Weights of a small transformer language model.
Size: 12 layers, width 512, 8 heads of 64 (2 for keys and values), MLP 1344 SwiGLU, vocabulary 16384, 49.4M parameters.
Architecture: RMSNorm before each block, normalized queries and keys.
Each number is 128 + 24 x the weight over its row's rms, rounded and kept within 0 to 255. Layers, rows and columns count from 0. Numbers have three digits each. The size before them is the row's rms in percent of the matrix's.

# layer 5 attention query, 512x512, rms 0.0753, rows 43-256, columns 384-447
096:163127148143114128113149136113118115100173173131110170141128084137068101121081142157096108115102133121125107109167113121149156146154111133111133140138154117140115119109158162109115098110159143
105:110146172136127113148123130164163101138092153087145142088118126142155093122170110139147151129168135114130115133098144165145142155116124113153143119128133139150150113100144154098161120137122134
114:170084117143099108149170102122119128120113102082140146092073123112154138144095116142171113174118133153136166179151122071123116147092151107127130136144122105122158073106148083102119117098149120
114:113065135139130104148138133175136121167148135146137112153121142131090130068142117128118175124124124105135159092114125159131104121149142147155157149138173093101140134128166126135128133175126119
114:144118137142132089131165149135126117143152143140094095132113135140090118155097114132138168082097133132118164071159150047141165125122142123089114125177124070107173121131078122139081111128176114
117:119143139159193148135162182144159142163146106145125147169160124126119140147180127125090167104110126089100116138114139146094103097105110139117141117154154139110107114152086174125162127133091141
115:118101150088125125106108132096163120089105115109158156123139187116093176117164112169156102155135118128195112122089159146112152096137161107148158164107120156140111108129176126107095160127128139
110:133124092127132098145142124140119158119140165131152133142116100167099135111125136140137156142155166115108138143131108090161132191140140123135169109109126128148119096137136129122083115112146145
150:125080174108161147132100123131168134136117135136122115141087142150082132124131120170114146083129154127127107104088101149122115149123163139176133119087137128116113160147116125137135153126103137
118:118129087168116124137135151151165138169153113130122154145138145152107141195159144142171159138105150089115148099110138114120125113130130067058121109176151085123137145141108100165088151123138148
110:152142134187152106111135129152148144112163156127165152139147088115057121113136131137148145101148109095097109098099149135103116118136089147115119129183162111127151155131149152112153135126077119
094:137118158150111186133149118102149128166125123122113118108137143144103139126140125105152090126106102121096110123103101098152108124139159099117139188138117167124122138079104132107121102121087118
102:136086111147120166069160136146113114099125117140121142125156105137130118142121127153102121097159112117119131123121111146119141095088123132113111093125111097107124118143160145152149117085118158
131:131132122153157151126144133096156144110142094078101113126165123133134132155118117121123101144160158161150135187156145105114159131127109151091132100155103074172148114137132096115120116102110153
100:155087112128151145138124095125109113121112145114147141130116069152129158108139180124068132111146117184092128084085125123145090122183112106115115117150157147104138137122131100102137168124103128
112:111131158144152143134132133175125083167096119129091137120136127128192167109131061105130168086112162122139130106098168090125165134139145097108107098167139137112126125143126108114133117124146141
096:156118144131170189147128141128133092145162126171123148129125115176104128109149148097112146050175096125134101080098126139094064140102107127156144137110127156102125156125133164135099124131115141
105:126112107163119179109114145090135160105129140100116128132144109123139120111114109081162123125136113156145128137163112133103132111137150146104131127108187115141148101115164141098149131098118109
114:091111127126138125118155163178084142137113127092156102108146147074160117077121122103122113130152119121093128160137143125159075089109141159152147141126137178121136097106130184100170148154143134
106:130109143156122152108126132144111093125170078138121126136138145168124111142098130184124137093099151196110116122129145095122091112141150118127123084153097105155139158149093113100102125108129148
094:129154090102138078129130116085152134059091167069160139151124118132124153111146091117147167161145114118093135122163098109125112142135099117139154098079131134121113077128125117168147133093108141
105:130136101162112130116146159146131115071124177110115134134153133150137142148147103137130129143142103159131152123150133147123121112097117122140167147119150108136144136100136118151152174110162089
107:142126114133146142141107131124122198134154118092100148133162119109164170134121093089144134120086144119112143137132121151124133104106136136134119116145118118153169122064139108091161119155132118
113:116154123179096176118114119128164116131103075104131153140159118087156110142136119125102110102140140152095100154143102093101127135156190136141089119164141155135123114116168160153123152134159143
098:096149148122168095086117137115152134138099129102129115102139145130157140134139140117124133102112121135091148133090131136127128126151090143092151115092177134120157177095139096148127139099144077
086:086123120141121159154094107171147128118086111088123156117119100121121145116128115122161139114105144128137147139130115143126141170062142112130126101130090166105120075140143108094151153133094141
099:098088162083132085088098148108127129156164074088133140168112132118167121107109146161136102105119109127120124156132137134140172119137154196134077126118141146159121164106163128122109102148108148
105:141139103122122115118115163119130132177128100158151121131106116144106124135147160095105077125134137126125126134102137091146087117122131136178115142174125169136158134165107124136131110179127199
096:151130146177139145125174154159115117112150140153158104144108123096108092144142123098129063138150110137120154151174103090141109129124159131110177123101094118127147123151096146137116168150119122
108:119126131136106160155079063092089163135134156095093127128161117140099161158140109150168149112117123111118109139126126129134165140123130061139112092141112063142165126130095098085123139154128108
106:130127097102138081087150170108144163165159147131145107132087153139114113181136127129164136168129121149099157117122179135147096124131111130116115133094141169125164114156116082120136088140138132
114:113115165090124146161116151128146133151146122100126132136115119109164129120180142119085163162148122117120109136130053107115157076153153124115146136107146140128124148088135138126147117131126150
095:116120153161070149132154118118176114114119135148156133118133132131116130108118110108145151082132096114166150118153101115096121159178144076127131140110118124107111111094120134120160119107162044
103:151098106125125141109077115123130150119126158115114107127141137108157152085146134096129147095171108136137155124148117087124121130166134133096142135128125155135127115116123131082144131118115153
116:138115119082185175096127128122120162122074139148134122141146146186137133105090129159159104162068108103111088099148134199156101139138100131141143114082087113104128118113125123087118168135097123
109:173190126116162104119124109122131140066147116068156118185133158116144102138065123145104100162110115135149131104136111094122153095119106126154135137115151150112138144156169163132111155106093137
098:150148143120170161126117111130126154134108111090136165132129124116144129169151100116127143096100085136118074124105125164146073111094118120125134105113158121146160090092090068091145136118101081
108:164079128101099153155145085137123103122107145142110143102178129108129150140086110147152095111131132130129089134114136093161111137157117105135116096146114120115082125119130135149159104077138104
097:139131103090134119071110115073159168127128146126139089108118192136144133105160127151142199145160148152123106131124112149107143162129158167103139100168120111115107128078111122106087118146158153
097:124152124138125122125151138121141155136135150138121128132111111051127126123123131088125145114102117158140117127139102143096180128126146110093087166149114152114093129141128139144120137099077117
107:143148098095134153133151135113164109097121185103125095154126159159119144167124133153081123138099135104159125123162144107127124120092076116148155146129109147118140153114090115098150127126095113
114:105142128171139131152147127132122113139111173132068138127129109130138152159143136132128101146172139100100116153140150103145138136130138096110091100151120132142136132125106132169092125104120150
086:123132122157131126141139098145128116145140085087088099141103122113122100155079124141074125128141142129098152095123113131182128108113116151137137165161096158140172094178117116143119114110125172
092:135144126106118130129110144124137112140157122102141091167153080121126103076135125097101136102135103122154118128159161153128148141083134095114153121122132147112097133078120115085141135123089148
106:138113115134152171115123098118129142141121157106146147159129121161123159123085113121151135087115147117110121117127101116093137134130102132195137138130135144159155095089124143128112155128130108
103:099140111091079115126129110125152111121137148121123143152118101115130107141112128128150115096119133118106086077126159140132126129139135141070131177113137086161082121115133143117133135086138173
095:137147147132126117149102109119155148132153133123100128148155114092102141173152156118145158166126135166106100112121112120131164125082139172132072127132136128157140116095123091132092121099126157
092:140138117102145121111128104127113118113149134149086138155129125094138143116153112151143148143121172155089118129128153097181074129125160135160127128141151146155099166117162122120120077129111098
099:149172110096087160116105115085094148145129133154119125115108086142121135059111133116106109111057172125142132132100118127134132134112110154175135125157135137103122171161145198166129092125140070
101:129124142112164091101134124156131106141129126113139153089141169141119099169145109141168155095128101142101139144076144128112157127140137140117109155113154114122168159138153077151113172128139086
101:125160119106126139126150084140145136177109192134146130073135148121157129133132134128135137098175104156109118105171098109125081120155165150140103143093139126112139155117120173072113115126121145
103:120167116135135119130107086142158084123120111100136146136118089142160096119134069092097111182102091170116108117126143100097091135118132082102107157092156135168149127130143152165078103088144102
104:124127144111129122096121135130154105155133107077140166115097087122041132129092081134122095130162155108136147145103147117150116111127122103131122130135095128134132117065108128148118100114132137
100:156145119128141079126100138122100147133154185148091107111121118114091135142082182169151138097157128159119139174097117122158131117180148142084088096146104138113138153156150119143142156175112120
096:182103121157132113120103108078142121117072124098096190103084153122131119112094123180136152176115144127134110134082143082139146147107124113155063107100127122135120114116141119100135142099136139
098:127147136124137116110078125154165156142103116128088098078136147112166072123126130142110109116132142138136177128116079123134102158107096132106138158100113135127135130087110094141129159105141128
094:125105141121089083126097128168126137125171083120096101107111137089111073063191138171133139112154144109120166161126090124093151101075148136125059148174167119120138124114148170121136171133095143
082:101124138115111127131150104109164169147142131126153112143076189166118137117185110127152136122125152112057156118091138163172125105107111144173129094145151115139140068127144146164123111127124119
107:124130101090137133129074085135114126107131150113110148154131126111150124140131136091143123116144088115146153055096161121086120089125094147092159105126123095134183078140137149074134134133115121
102:113188109135118142151132146147174147153085146143151096092134156104154171148135149141150123142131104177120116121142103098105142120179115129144164104097125160135122157133144097138141114120163100
108:110107127119149103115145111104118127111098136169131135114116171138121114125136125135116146154148157113106110114117104151129167096133086148143145161125100152169120098117139182080097137144138123
094:096165186138129140179080180105142112135138117162150149123088152102116117147086124116149130119142178135137137156117083159127133169125177132077150155113134161143167107144068125130127112104128136
095:153143137138114118129092142148130103173138130102109148119155138099137156127110129157117112113130124134123109177092124098125067129116120166081101142168125133115120107127146109116125126146162167
107:135089141117118146158128152111167131168150139147096135126129144142115162118104123148141142060125119138133139140137137140095133112142098103104077100152157189133101153116117133126119076121156133
118:094124157128106141125147113119141121104165128127169131105105102109107126113117122111108150130153110104101115125102093153153142139091130142106113126114175126147117111124134113115128155144122139
111:138125130124109136130097147097161110153157173145138133086132175113147084089148122136160125120141114085122115137115146150167151157156135134111114112138162156140160134103186109135126159160154088
089:083148148161133144143122129123122146124109120145116142158134092124137124100149149099115152121116133111129133160082110118093110151108147089125124151141088097164144103100118142127140114164135096
120:192111120133131109125154155112141114146174119175118126119109148156101120102150083118151126094118119137136110187108128143112141130122152119083122131176120100137131112174151130154096141139169124
091:118165115121107114130159120161116170160165129121144119126138152141124098119163055086156138128126133159122123149136108139130159127112117121134093154125100055129158111113125099115134095113119113
095:131139155133168082115156111123125139120106095159153103133113141127104141133139143123122111101122131148170142113127174115113127167094132101107149114109178114086109115126110094126113118129082133
115:131081112112134106116153133137138149136114145116139158092102131119105108148156122137125097138142119083132097116086164176179125145149129125153151136132160097150103171136112112129179131170134121
100:110183140121117087111155153121130150112119172139088104117111158140134108133117124153104141102131125141124125143105160096157131128126089124150144142143131124122160162087104134192125119195170178
108:124131116131167178151084169129135094139125160131127121132092112130136081160145116142073116133148114161157144158117147080118158132105092099050112169121126175092121155147107153124140181121187157
100:115140102137130125120128094117155171101099154143144095130092140126172096163146128130143128096080170106149119112104123122126138138167081124109152142176150132143142135149101127121119116148164130
093:161101147091121076097120119135155128129142130137128147148146104117156156159079150127152153102084137166135126127099112111144142146152144126060147095093140136144113123135136125141112098135095167
094:106102143137097112140139097155134189088145132145135166112172173118120113134139117130122116161109133122099109136111103108142159135115128164148120143084178169199139135144154125109114170103108109
104:128144126101124159124173174139082114126116129129135147169098119086130132138121122075098110132154136103160108175178169129105178140142135109136172151131112091119115125100140150109153100112134139
115:157102141089105143130115110148149150087101121113140158091171089166153126119134114104103116127122110110107147153106108158085123138102121131164103118104143121109098118119166164119163127141095140
099:134157137097115100119150141116093106133105108111136128105120131144142093129104132151113106116133158106113163123095166140164142146093109097127159149129111112132152183127149100112137126107111126
098:145109118120119143140119119153110116076144153150112141099093095120140112097115139176123176100140113098098131153080166079148153134146138106133125188115129153108115129095188141119142135157120140
103:152105161093122101103139158129164077113151131133120123116112101082135124141135121135135134144137143124142140079133111119136113138120108152139114121161173146158103148160179164159137088083163169
098:126139131142138154114108101111144136139125141121106124157109111103171145138135152159141091130130134156139130113126106164104130130124108134140089115127121120117092108133149169085129117059152135
097:129137118125182135115119094112117173121145148133139155148171209124170145110103104124130149130138120117129128146131098132119112099171113170164163139132118127155123115136138144101122086108130113
095:108105069131134153146138109087120139122132140117124171164112149169116139150122145145135126131133134140124131134086111125109089105099122142117115101136152123091145152143104134119124150120137116
094:156138146150148161127134133119137100130135127116121109104132126099099075108087125105114107151082130105131145115167138070150129141133063140145137156114150144129110104169147162121140119083147132
112:140133136161113155174154118154111113135082122127124091095113133121170114144131111106108158116131143141121117089068116139162098109145105078124194154074085162147114156148118144152142117125158123
125:138119120121159157138137124156139109106112126137107131147153146125151146087130104072144121116089103141126153120148116160149098129143121142133113098135104150114130112117165132072074116115135092
112:117158111105126108142160161156143142147147157128149163106145138156143144161134136135089100112129109135134135170140122114114140110156161153096096124151181104140120139119148135196147155128146146
105:152120159170145139085131112108183127153146119102093134096110146143168110152113146074165107112181139126078118154101127142106103044130136139143128102172135160143148168141142136161144160147183138
106:122122082100125137161117145199155107090158129103145181119150109149099159127131077146086142143159122130133099123122170141109130134129092148122122128108115146127160126151155111099115127126110105
099:085099103113089113132115123112132156146179067123160106112144097133160146105157114156129159166130118164154166143099120172092134094129151145152102123143114124142115141104130117148110157132122104
105:104118184107118118086125128105119152154138105130141120135130101096110124154114133087114107121125135147122112103169142117099119107137159099153139122135145121130091106122108135187129078154145119
095:128126163123130094112140088051126120144106134119162168132072107142148145177102119104096069108081120118142126118125111129133099118160122147123143113084127143119113143108096126145119126134133141
112:105150126149137142144098095102148118127134141114142116121163143122094127118074123136171088118096169129106123127113107139120142114121120108131144104133135151090134097098109118130151125150135116
108:116129117086137128089156152118121135154118150091131129086103134125094124155104157133174145129188138170167159115099113173096126128108105095082107146110120097148149079149133098147078100174213123
101:124138136083116156129133145065178101161118147120148143137148139128159120157176120151172197121107172098123136122121172122112122081125114142120138129158149138151120082128106149087137129112148108
088:111132186163131119166126158136114117156170072146151151136136167144127153094139147141096126103120096087147130158140115099122144106095117137152152124136110168112134110155091159133122141131149114
094:144118116154150133121110115142139100129126133104084121144165172136150120155144124108134094106168109104123119126175083150130145144125113109142097112103080128131078081159172125085108121104149137
104:165106115111131116121127110152109180051089114159128131135100130130106135094129162165154153124109129141120098121099107163153117155153096124074140149091146108096106136172178133087130137136137090
090:126141109160129132102122149140161130110087110143137092129153104125139134113126142100128073160134141143116153118124127123100136078111116131158136129142096120121111077131158165141116124164134109
089:139146085087138114116115139112109123151112080113105151117114112124136119104106127095152114154134113121126097125122095116132107169155118094111156164127128156162095119056131111143131116089121107
097:139129123103167138107102153139149154151136111080097151166149126153117169134118129150169151099138137101133106151098182100120172180144140106110096105104153109145091137099137129111110182121095106
093:107152134131172148154107161096139162116137102167129125170124147103122174114132171118118150155127160099120113133111106139106150133151160168152084083115112082096125166124127161163079123122114130
086:143093114158136128119131146137132080152099118140121137127138126137126162115152171144125147147144127107139108130158081106163129104116145125120105163130138158128077150128147169154131143137118136
091:117150119125138115174132137133136106174092149084080075144162083143152175139135173148121119119123148107127140108136120128180140126114136152172123149130103154136127102110153126092134167140130149
089:110130122112089113132136119139098108155121165133139125079090129133157124076171124161135151127133107116103125143102073127119085088136135132118140121127124129184099111128130100100167122117131144
075:095095116147131160116075122139138116133146099146140109105145081141123203120121150133086140145162141085135176105085144152087143127132137143133127119143089161127151107115123130096113119168150158
082:088129142195121096139127135131177129172117105144115118138128115164092134090116105134108052123107096133148143128156113131126124123079099115101148137141140126096097134139153150195098126115137126
090:136147152121103163152122102090158140113096136118104090146140114128126102147179109145140144122110148127116101177129114126121146133133117094138120129183147055113088148142189105119149170118108152
088:094134123135142095103124104161148110130194146136135160145111150133133104089115117158166072173101130168109132091092125179134147136120115139089128102121109105169156110129122122133134115097138140
089:097155161140103126168114140136170128166114124133170109128159111120156170115137147131113110095148121144144105113146102084099142115135155138142127150148127154130155156127150100111145115163090138
089:142125136142128126109138141106138135113104139168129131122159132162117074103123103097150130161118143147159140147104130138190119177121144120112135140110136125128125133133116108134086108142115141
101:156131108138067138143120124123101134100124107136132153119100155097146100126117156097158109136131143165118121139168133166122114141199126164086128114113134145120105149109106175143124105123126144
095:096132131148153087096129134148142134141142142129147122131108181103127116126103107149136106090142151113127176139081127158122143154110138140114140156106154122113159173133082137166143100127138104
103:139123134121072115101137142136133154118094127086154120107105131119132144155142107149125117088126131160168102139156092150110063152143165128137133141104129144125120104160113102106172137111085132
093:137120153098132088119154114152118120129143109090129155147115123109133125163107135141139123113094140140145149125117128124125151147133136119134124098118115130143097162143153170156141119125128129
096:106089132135149132104095131117143126138157091101134148109106115122115202105099137155133130160162134088112111133126159099094164101142142106173123152109105126124108106157130099077118126117117135
088:093073148169165151105151142131150149117160104106129115105132090149110119172150102136170106116166093100113147102135143118132137148133131139169114123115148146133139152169140110108162110098154121
090:153145135073113193132103139123136106151104107140128136137092069110163122141138089109101119134115136104181133123155163129118117141116116076135128131157117154077125134104118099134068146126078116
103:116120154131137148131116123124150094124111124139122116080115112145105096138187119140097161108102097084128129137131134132107142129108127104131105173106119119121126115129125171157119127133145168
100:135128075122156124108131159180119121133123164143089148134153102122107144134137093117141103139153155135168153112120123166116148138099099099102120196153127102105130131132142092142131151127140159
088:119126166094134091148080134129123160116147129170156156101108153103148143091124104173099107158123189102108121138089124150114127114175126167145137117153110135109172141124148101126097114128145098
101:154118136118141093158128115123134163143104162124135127110118123152086150145125113123117151091119097098136144090172111148128135125115100120114143144131136154154128098125177082124177153111104123
096:096142133134152130121118131143116155119159116141118155130124184112149130146108081106083116141096100137133150174145166148138128108114123160136128102088077142127120159098157157132123109130161139
109:124128111143124180112129079134144147102142133117147108121130152133086130114160085180134129136186130100122132166104153148176186135144103127100088128115120111132128173159089167142105151119140189
089:119100140182139101121125138140154160141157087148118120134110116158142126105115140099141150164146130117107147119128132088152110129178108162095088156096096123105124132157101188045127083129157113
102:097108132163170127114132115105167125111101170147147132143150147156146120092147114120134099152180125142151098108115141091142092117127120122105129073127131128126107153121109121115120127167037139
101:135109137096152168125119139117102108139129161136109140129092109105121118158138101113174140150145121145123135136129123108147146145126125112129103128124136143106131154184107136149122109121136159
124:097124142128116140108164146168125120174106139157101145133124094149069085110118096130100125120160085123098115154117200140135138134133124131133085130187186090144108134110158173180119147124058124
101:094173140132130147135142108120143120147091104117145178147114126178117143138140105089143115141106108124158122160127175138141117126156107146141108129150179128140115122070144181120127106129166143
100:143109146132129111114182097123125143145123094085139070155096106120153162110123144171159134091106127147131140117129139101144140129138178103074144103115109129097106117164113105162109116116141111
108:097120152143144123163134167132131119126169156130127105147142133117104137163113132143152101104151110120097179113108111133156116170129122089090127160127131117061141111129099148153145155163157140
091:145147177106133162158140112116114131137138106125114109134080113106123118160130099102120106122155139111103164138131153080115117131114118131130104089144125124102102142115173136117183085116124151
097:116142113164151078126183101131129125121136105129132132134155114084119144141159130096175141148091113132136163126134140097121170158112130141110119135117149108131172135112114083133105110149114131
126:118115154110165101138104144122133142119178155185115151122091153132089133163133130133174152097085130064129159129080089156162161145150121131159163153113131094131146152149138179169129152116155128
099:113145104099136142136139112086106156093131155126095113109103142141172135119107130113135193134096119115112109126164124131133112119151131138128126119115113142166116127084123123135113118154120157
117:116142098110140123106124112133157105130145152144132145111135109117124108107134091162115132145125114171151061158158170114148148104109135126114101156160127130115102162125117104116153160126130138
093:149144127106119152105144129149171125125132126089115140141110124089089114113090104156125129145108154134170159095100152127128125102174149129119092113146125139140158127137096136154147134107185165
098:154142130168138131100130181091158116108133127169152146105119100129124138147133081120167108071119108157138108130155157112129144147112154147080093114161165127133138116134164171122125132134110120
105:190130152181136144128130106101140115114153090161106104102128155170072100096165128124134123122144166155149132120142095094127104128090089118147120122085135119104157140122129161123117134119116103
106:133133090115148119123111124084148141106144149132149144146171124087172144160110158135132115175089088099113116133142172112150152124131134112149115130096110185147126152109156075103119098102147099
123:116142168155140174168071165139102120122072125162134106117137120173086135166149120101069123148152125118102130152102145122133122127166120130161156135144087128170136119140176150117124134171156121
107:115151133130138139151107119113145160149156118150057130131144114128127153161136110107121136133149102114106133113105105126140129116083149167139183103152124156108137144178104124138116102131162143
105:167111152119112111151121123128110124100191120103076145118168127120158110138152102153132134117126138084141159151137139138173119129183165121118117121105119120132120153101113089098112092149121112
103:156106126146167099106143175126133087141125094130118094121140108130078104144171150158130113122122117138138121098152153093069092078108148100128118134145146132117111145161109134121105139116149154
097:124103121111113123125131163171097140128117188166117139115140143080120114082161140135111113172116130135111129155099139102091132123161171160094100123083102105139129112168104164140129119128122119
101:097095092126122121102127152127099076122114107114146147157127149131122086153092085090121123155118114146159134093155114132111133112153109158151139112111134165159102149052120148105153108119093112
094:173129127097132150119128125131121132127143146061109098165102102113145141110087132137147150151134165173121158147123121130107116151101131135128115123151177150138127112078109132126122140142098101
091:170086122124176115106138156131158093132117117142163123121093120096140164144099056114141144129115132179135103140167123077099096160096127128151157076128116144163101144138164126109124098123120109
092:149172102160150111078149140128147182131113130090156158131146138156134105119120150114114148130144123111150108108149139118126127136116107130150132149079109105127123156159169157123169127152138096
102:164137123127149139125108132086127104125141130089145142118119121134147090094139095149103164073141148134152115127122146100125163105110126098149126144138069157145104125062140145141141123092100086
094:094139117117137127141132155132119145132115171118065176121120131131128141105137100177118162125161103125068114123134098154160140115133129116144118156138144136122115164097140144158173118090139169
097:139150114139167093153149155112104157142136130109140149124067147129121123147144096155128117099112139104104115147108143154141116156148080120104128170153126121127170141107160120131122137153170093
088:109157151125107145149127096126145115091091149090098136073151124111178145124138160077117152127135131131143129125102113104100164136120146109093132105131094132090112116093161137132149174099117139
084:119176147100120157136091169139134154114149119133082122129084117145144146068131109149163136141127155111072124151146185137143130184119120111084158139132206118155141134136184113101131107113109123
084:135163147109141065122187121127122102120078120137152136117143096124092120102106159110148128155163125097179134137119157116128120121147122127115143167161143075138104167149122118166167086133137157
085:126128098188137118145150133114101100119154162121197109166134121115121183137092092147143112155148098118152206114171098114115153130122152119122129129138112082125103113092139126118151145091116116
103:129111125182157142128150103104138131080131152113099112090143122124083133161167116124100125100111139141137143097141122110098141163159128110148114107173112079101092155092112130119080198089136118
094:146122146078135142129110168113135077142111170116129141116168138169123151162121124135129126171124088131104167134151118097144129137144132159135134123089140128106139095146169082120120129120109113
094:100124116137139122108128124151111124146171107128097099151083092152127136158149155100115167122117124121098145131133124115180120134142132113108135139145144117102123136086102137107127106141099149
073:080116134137120098123142164121139089110120124157139107134139149151165104166138115139126117122128133101150130112162127148121150139113143127134104140125155175107111129151097129136121134141177113
094:124136141169142163151121103071115116114125139105165107157148136115119137110124126135121151127143123134159170133131106081089081131173135131149134109136086120105106108113135159121138132100110107
099:136086049119167170128121121114108110135124153105086087108138121201121158147112119134174122123096136104115127122129157174162109162142110115136166079128123134133089107130127115094136109114142130
097:178152104121143165153165124099136133097173129097146128085151150112118100140133110122137156119113119122132133113140150126089193129156123135159147163132108185102101123113167155152170137119138130
091:140160135107152148099154130119154182114095116113132117156167096146141125160129106141153169106139115141156116085127162111088109118114131139120122120075159133132152116083124072100110117097135138
092:124115123081084106133086110158156141130169133134134175121079141128131123181138109125128100097105131118101082145127150141093127122140165097065115135162092110116147160153153100113123134168126137
089:094164125101159089105100127113144133146146138114144114125113156125111110141160129120046110100148157153136088139118133124127144131140149138136105165153137159100123148096107105125119114140109151
085:127123116128163097144170103138111111133214104033115105135107112114135147136118118130123154119123135147129130106130156150128152119108134137145126153164117135113153123188125119144106089157127091
098:113185131131108136158181151119126144099146150062085121148100137138127149128065116109119117123134125156164136124105080072093120148167119088137115127117100127160134151144144117131134147132100085
101:149120147128116125139153132125088098162084139130129125102135165167164130104112150146147119107152117132146110163118133135103129116121155120088102074096134074176191139120100119165126115155139160
083:138197103098110076124153165102108120148130100132107119118147117125141120125135140140099135138175104128121122085104142138119163123122157137099103190150152202138150160129109141127100109147097154
089:092114072124142141156161108134185136110117115097095102164105115124102140168144129124079141193137156123111125122138137122129134141137086092183137129113134097089098137155139145130149091129144157
101:133091136113155111148147143122147110135105122169183136151136140145147131133084125153093113095118156118102106162163143104150119090130146122121115118113099092095136097125114136143138137133128127
095:123122148089077132117095103142133091105107072125121158145137139131137105102102116147138151131128137137130094097090145146138169134166136140134160111098136099147138138142109138122159131140119127
086:136163149117114112148166077127169131168128121139134068125147114136136137132167134133103146134098125130111099164117108136157113112104141164141127143138138115162105091133110081179133098136140125
089:124162123098104083106169098104134123121132149151082108145113136132146106121090164133157118160156110161117109092121150119133108128129162162168091161143127151126092120114108134185130075124094090
101:114152109099146153137131150132140120136093169108137105134116121119095135143174130133093103170123143113110098131124133116115136109081130111168132151161115102132102097151145080178177120128126157
105:118129106151152108110179139142154127096142145152118157101129171138126067137127117112179112114128090137134148135081150146096136109144116140124119099112187088146112153138140153138108128138138082
102:091136097130147145122143092144116149157129127147095142099116124120119126127107151087142104071160141117149129142122142153058118104139131082123075150101111125149142113103119127074137115135107142
099:147142088132158108092143162117159081116130146151095144115131112114150097097101128077156122158148148123138128117091107097126167159146138143140134138106117117136102172140125169148115161159110102
106:090114116135140116136123130178168116127160098125138127123125133116160182099170120149137102066096112102171108131133155109104108148119143108135080124088130088120169102108153124117148087106127144
098:125117142076121120107123094116136101102151113108128128127105129149126096145132094114140160091128117147145171119116154119094122106117109112135092128145133104126127147128127124131117126119116155
107:192118178102070113140097102110132126137092111127104138132126125083132115116083147129104173107116161112139129156105131144166121098171179122148130158125135128123106127140116104088138131130186147
111:109126084120153133138140100144117080158129147098123140092141158126143078142124151136116148147109134130118091129126161136158121147103153149127127134154142163139128135167117083105064150165143117
109:127114149138137072103111175174107104133154104138133112121111101117086147131147149148160123160191145137148143115144126129138116104101157165143075122117144162104056131113145168097124090134103129
092:073084114093142143096168134114138152100104141122127112124132164150107120152116152153131103177133176109111121162134152120114161145128130135138145113111154122116183084166151163124140136134155111
110:118149123177140121141129140101144112129137131140100156139152116142138117147121111106112117092098102099119127125122119142073128144139098127118124161137137134109140109140088109139171159129114136
107:154143105121144078069134140139102120130136122133112157105152148134112136131149162151139155177146134081091121074139143165067191095139126147150153140102177130141161134097136146122125114163144150
113:108106134096148113114129137155111159099130161176142162204136123156101123135092126131108121139129116127139110149112124148130108124150122160115127133164137099147139112107160140101137128120122134
096:120175159162129132125119120142140144158159163155181153101131097149109126160083100142131126121137142119142143134135124117157141135131096115110108131114143130128145110101102095114155082109141132
102:126131084142116144135103140149153148134114131136111097079096172123122106129151142136120122144137106152184065109137147125113118159143137117172123153116138110161108180154158135142137125143163120
106:109112132116130147100117142154124117182124148174146113122146150133109139162119119152160119161118121156081114140155126156139148158173167115117093131117139109123142077148105126129128106122154162
109:125143145090088111099144099151113172133133140149113155123096080122141112116139105140097154099143153130100159098094082102155130128128123151125103131154188095130109152118136138110125123116132163
113:126095144129139133083143142146111071113166128133148139121097127121124105103129136145135130065141131122125113088130155159183136097106134082107135081154170133152134127130135102074116136120133171
106:134110153134123103166097097131133147116131142105136116171137103124140082072125117119146128140106120144085120125126096138073121133132104134106100132131146094119124096174138051131133113104124112
133:132118106167150150111120140156169106174169186140114118110138136146108100123147147129134130150132141151127112131108148114122132136100123131078113144103128114135137127145139151125106150140129106
096:137139148124142134096152139129127132143123113137144134124127113156133112144125092146132102121132145117106137111164160116080072120147140122118118110107116119130115160124097116133086111123132181
105:104140080133189124123131113113137167161112085147147143104113105139141157142118113123125143137121123110143134136122153118120151129097109113122118113111182159100090070136149120129119088141128123
114:127147135103127098085132132141150115108093114157161094107140108148107114158099139151163134110149107090164165136091119131153145125117133151076144171110159121109152139109100118128133149156161130
108:096170167154105098159172126165157214138119104113112142128121113134113122088115127134130158133131116136149146130126127118111130139073117126126107123115124147148112117136128129166129099146112130
106:147129133125142144129102138112130100095151168147138116128142126081110130155185104141147104093109118137136111116144121096102122109115146154164121111113093108119134152111134152123170133073145140
099:132148115156144123070127143100126129134100140144102146129175165133122131157148138130124111131126115136158152097101133113122134159120108171134170113141157121103167160148108124145134123143154120
104:130139112069104119119127123126151135119160142112114218134120091102124126114089121118142160077149090146098096063088166123182124162111143152105133109148166121156134159166133144168147126132102136
118:153113159138133148127073117094129088131111116203115148091151133150119155127164099138120096168154110106115109140122140158096147090137135104137102110122128182128136144111161126114150131101157133
115:117170099130161129105121129141109149151118093134090153135149127102121145115115091105103123124152111118098127145147114128130115106116128106148148111116059118108124097095112188166128119085151144
124:188147113135159165133166170123112108123135095083134136138103110138135141146092122150084123172121116132135134140126155095134140152135100116185141125077134140127146146130120124142166107110150132
108:110117092123122123143151100122140083120103097113133083134139178127129104181106177095100084154175090114161148158093140104105123129098094090172175101135118142145152145114121153129141147091096130
101:166103131111161141144127150116108115102135163178131159139132155105154099109095153147157160058169122126082115105101158101175120124155129081142136145162181113135138164144179116101172144116112125
110:164136112148154119126115123104145085158142132159140115063100130107120105121159116090130118125146158127119136098120159107129150142098162117132121120142114162142120116128173177137113132124146141
105:143081106155129112087083133138136120114137151162135153164125125121130115153141117108155100203120107129137075137173103113138149133092144108162125161160151149131121144138168141134173146133087123
104:138167103144123116135095135154135103145172104103133109100124167123139155127121155094143110151127107151122124124138124122119101113138125139144136140131068145129131139120154157081157127121124166
110:131131146123114113152120097135105125117169157119132144104135121132162101136108130133132123165113095131127142165178098097134106093086102087113090115166106135147102129144145121153117125123108152
105:132112119135135146106186155110137127131123114120153157142107160115101100135124122145146120139120077111150156129181134089098135183169100101143123151147103105175160104135141112170156108123086105
101:130104123161128120078136121137125129124120115127103132095127135126124111159143119099097122121120133107117158114101079098125139128107128113123139139130104132093098143137090112085160125148154164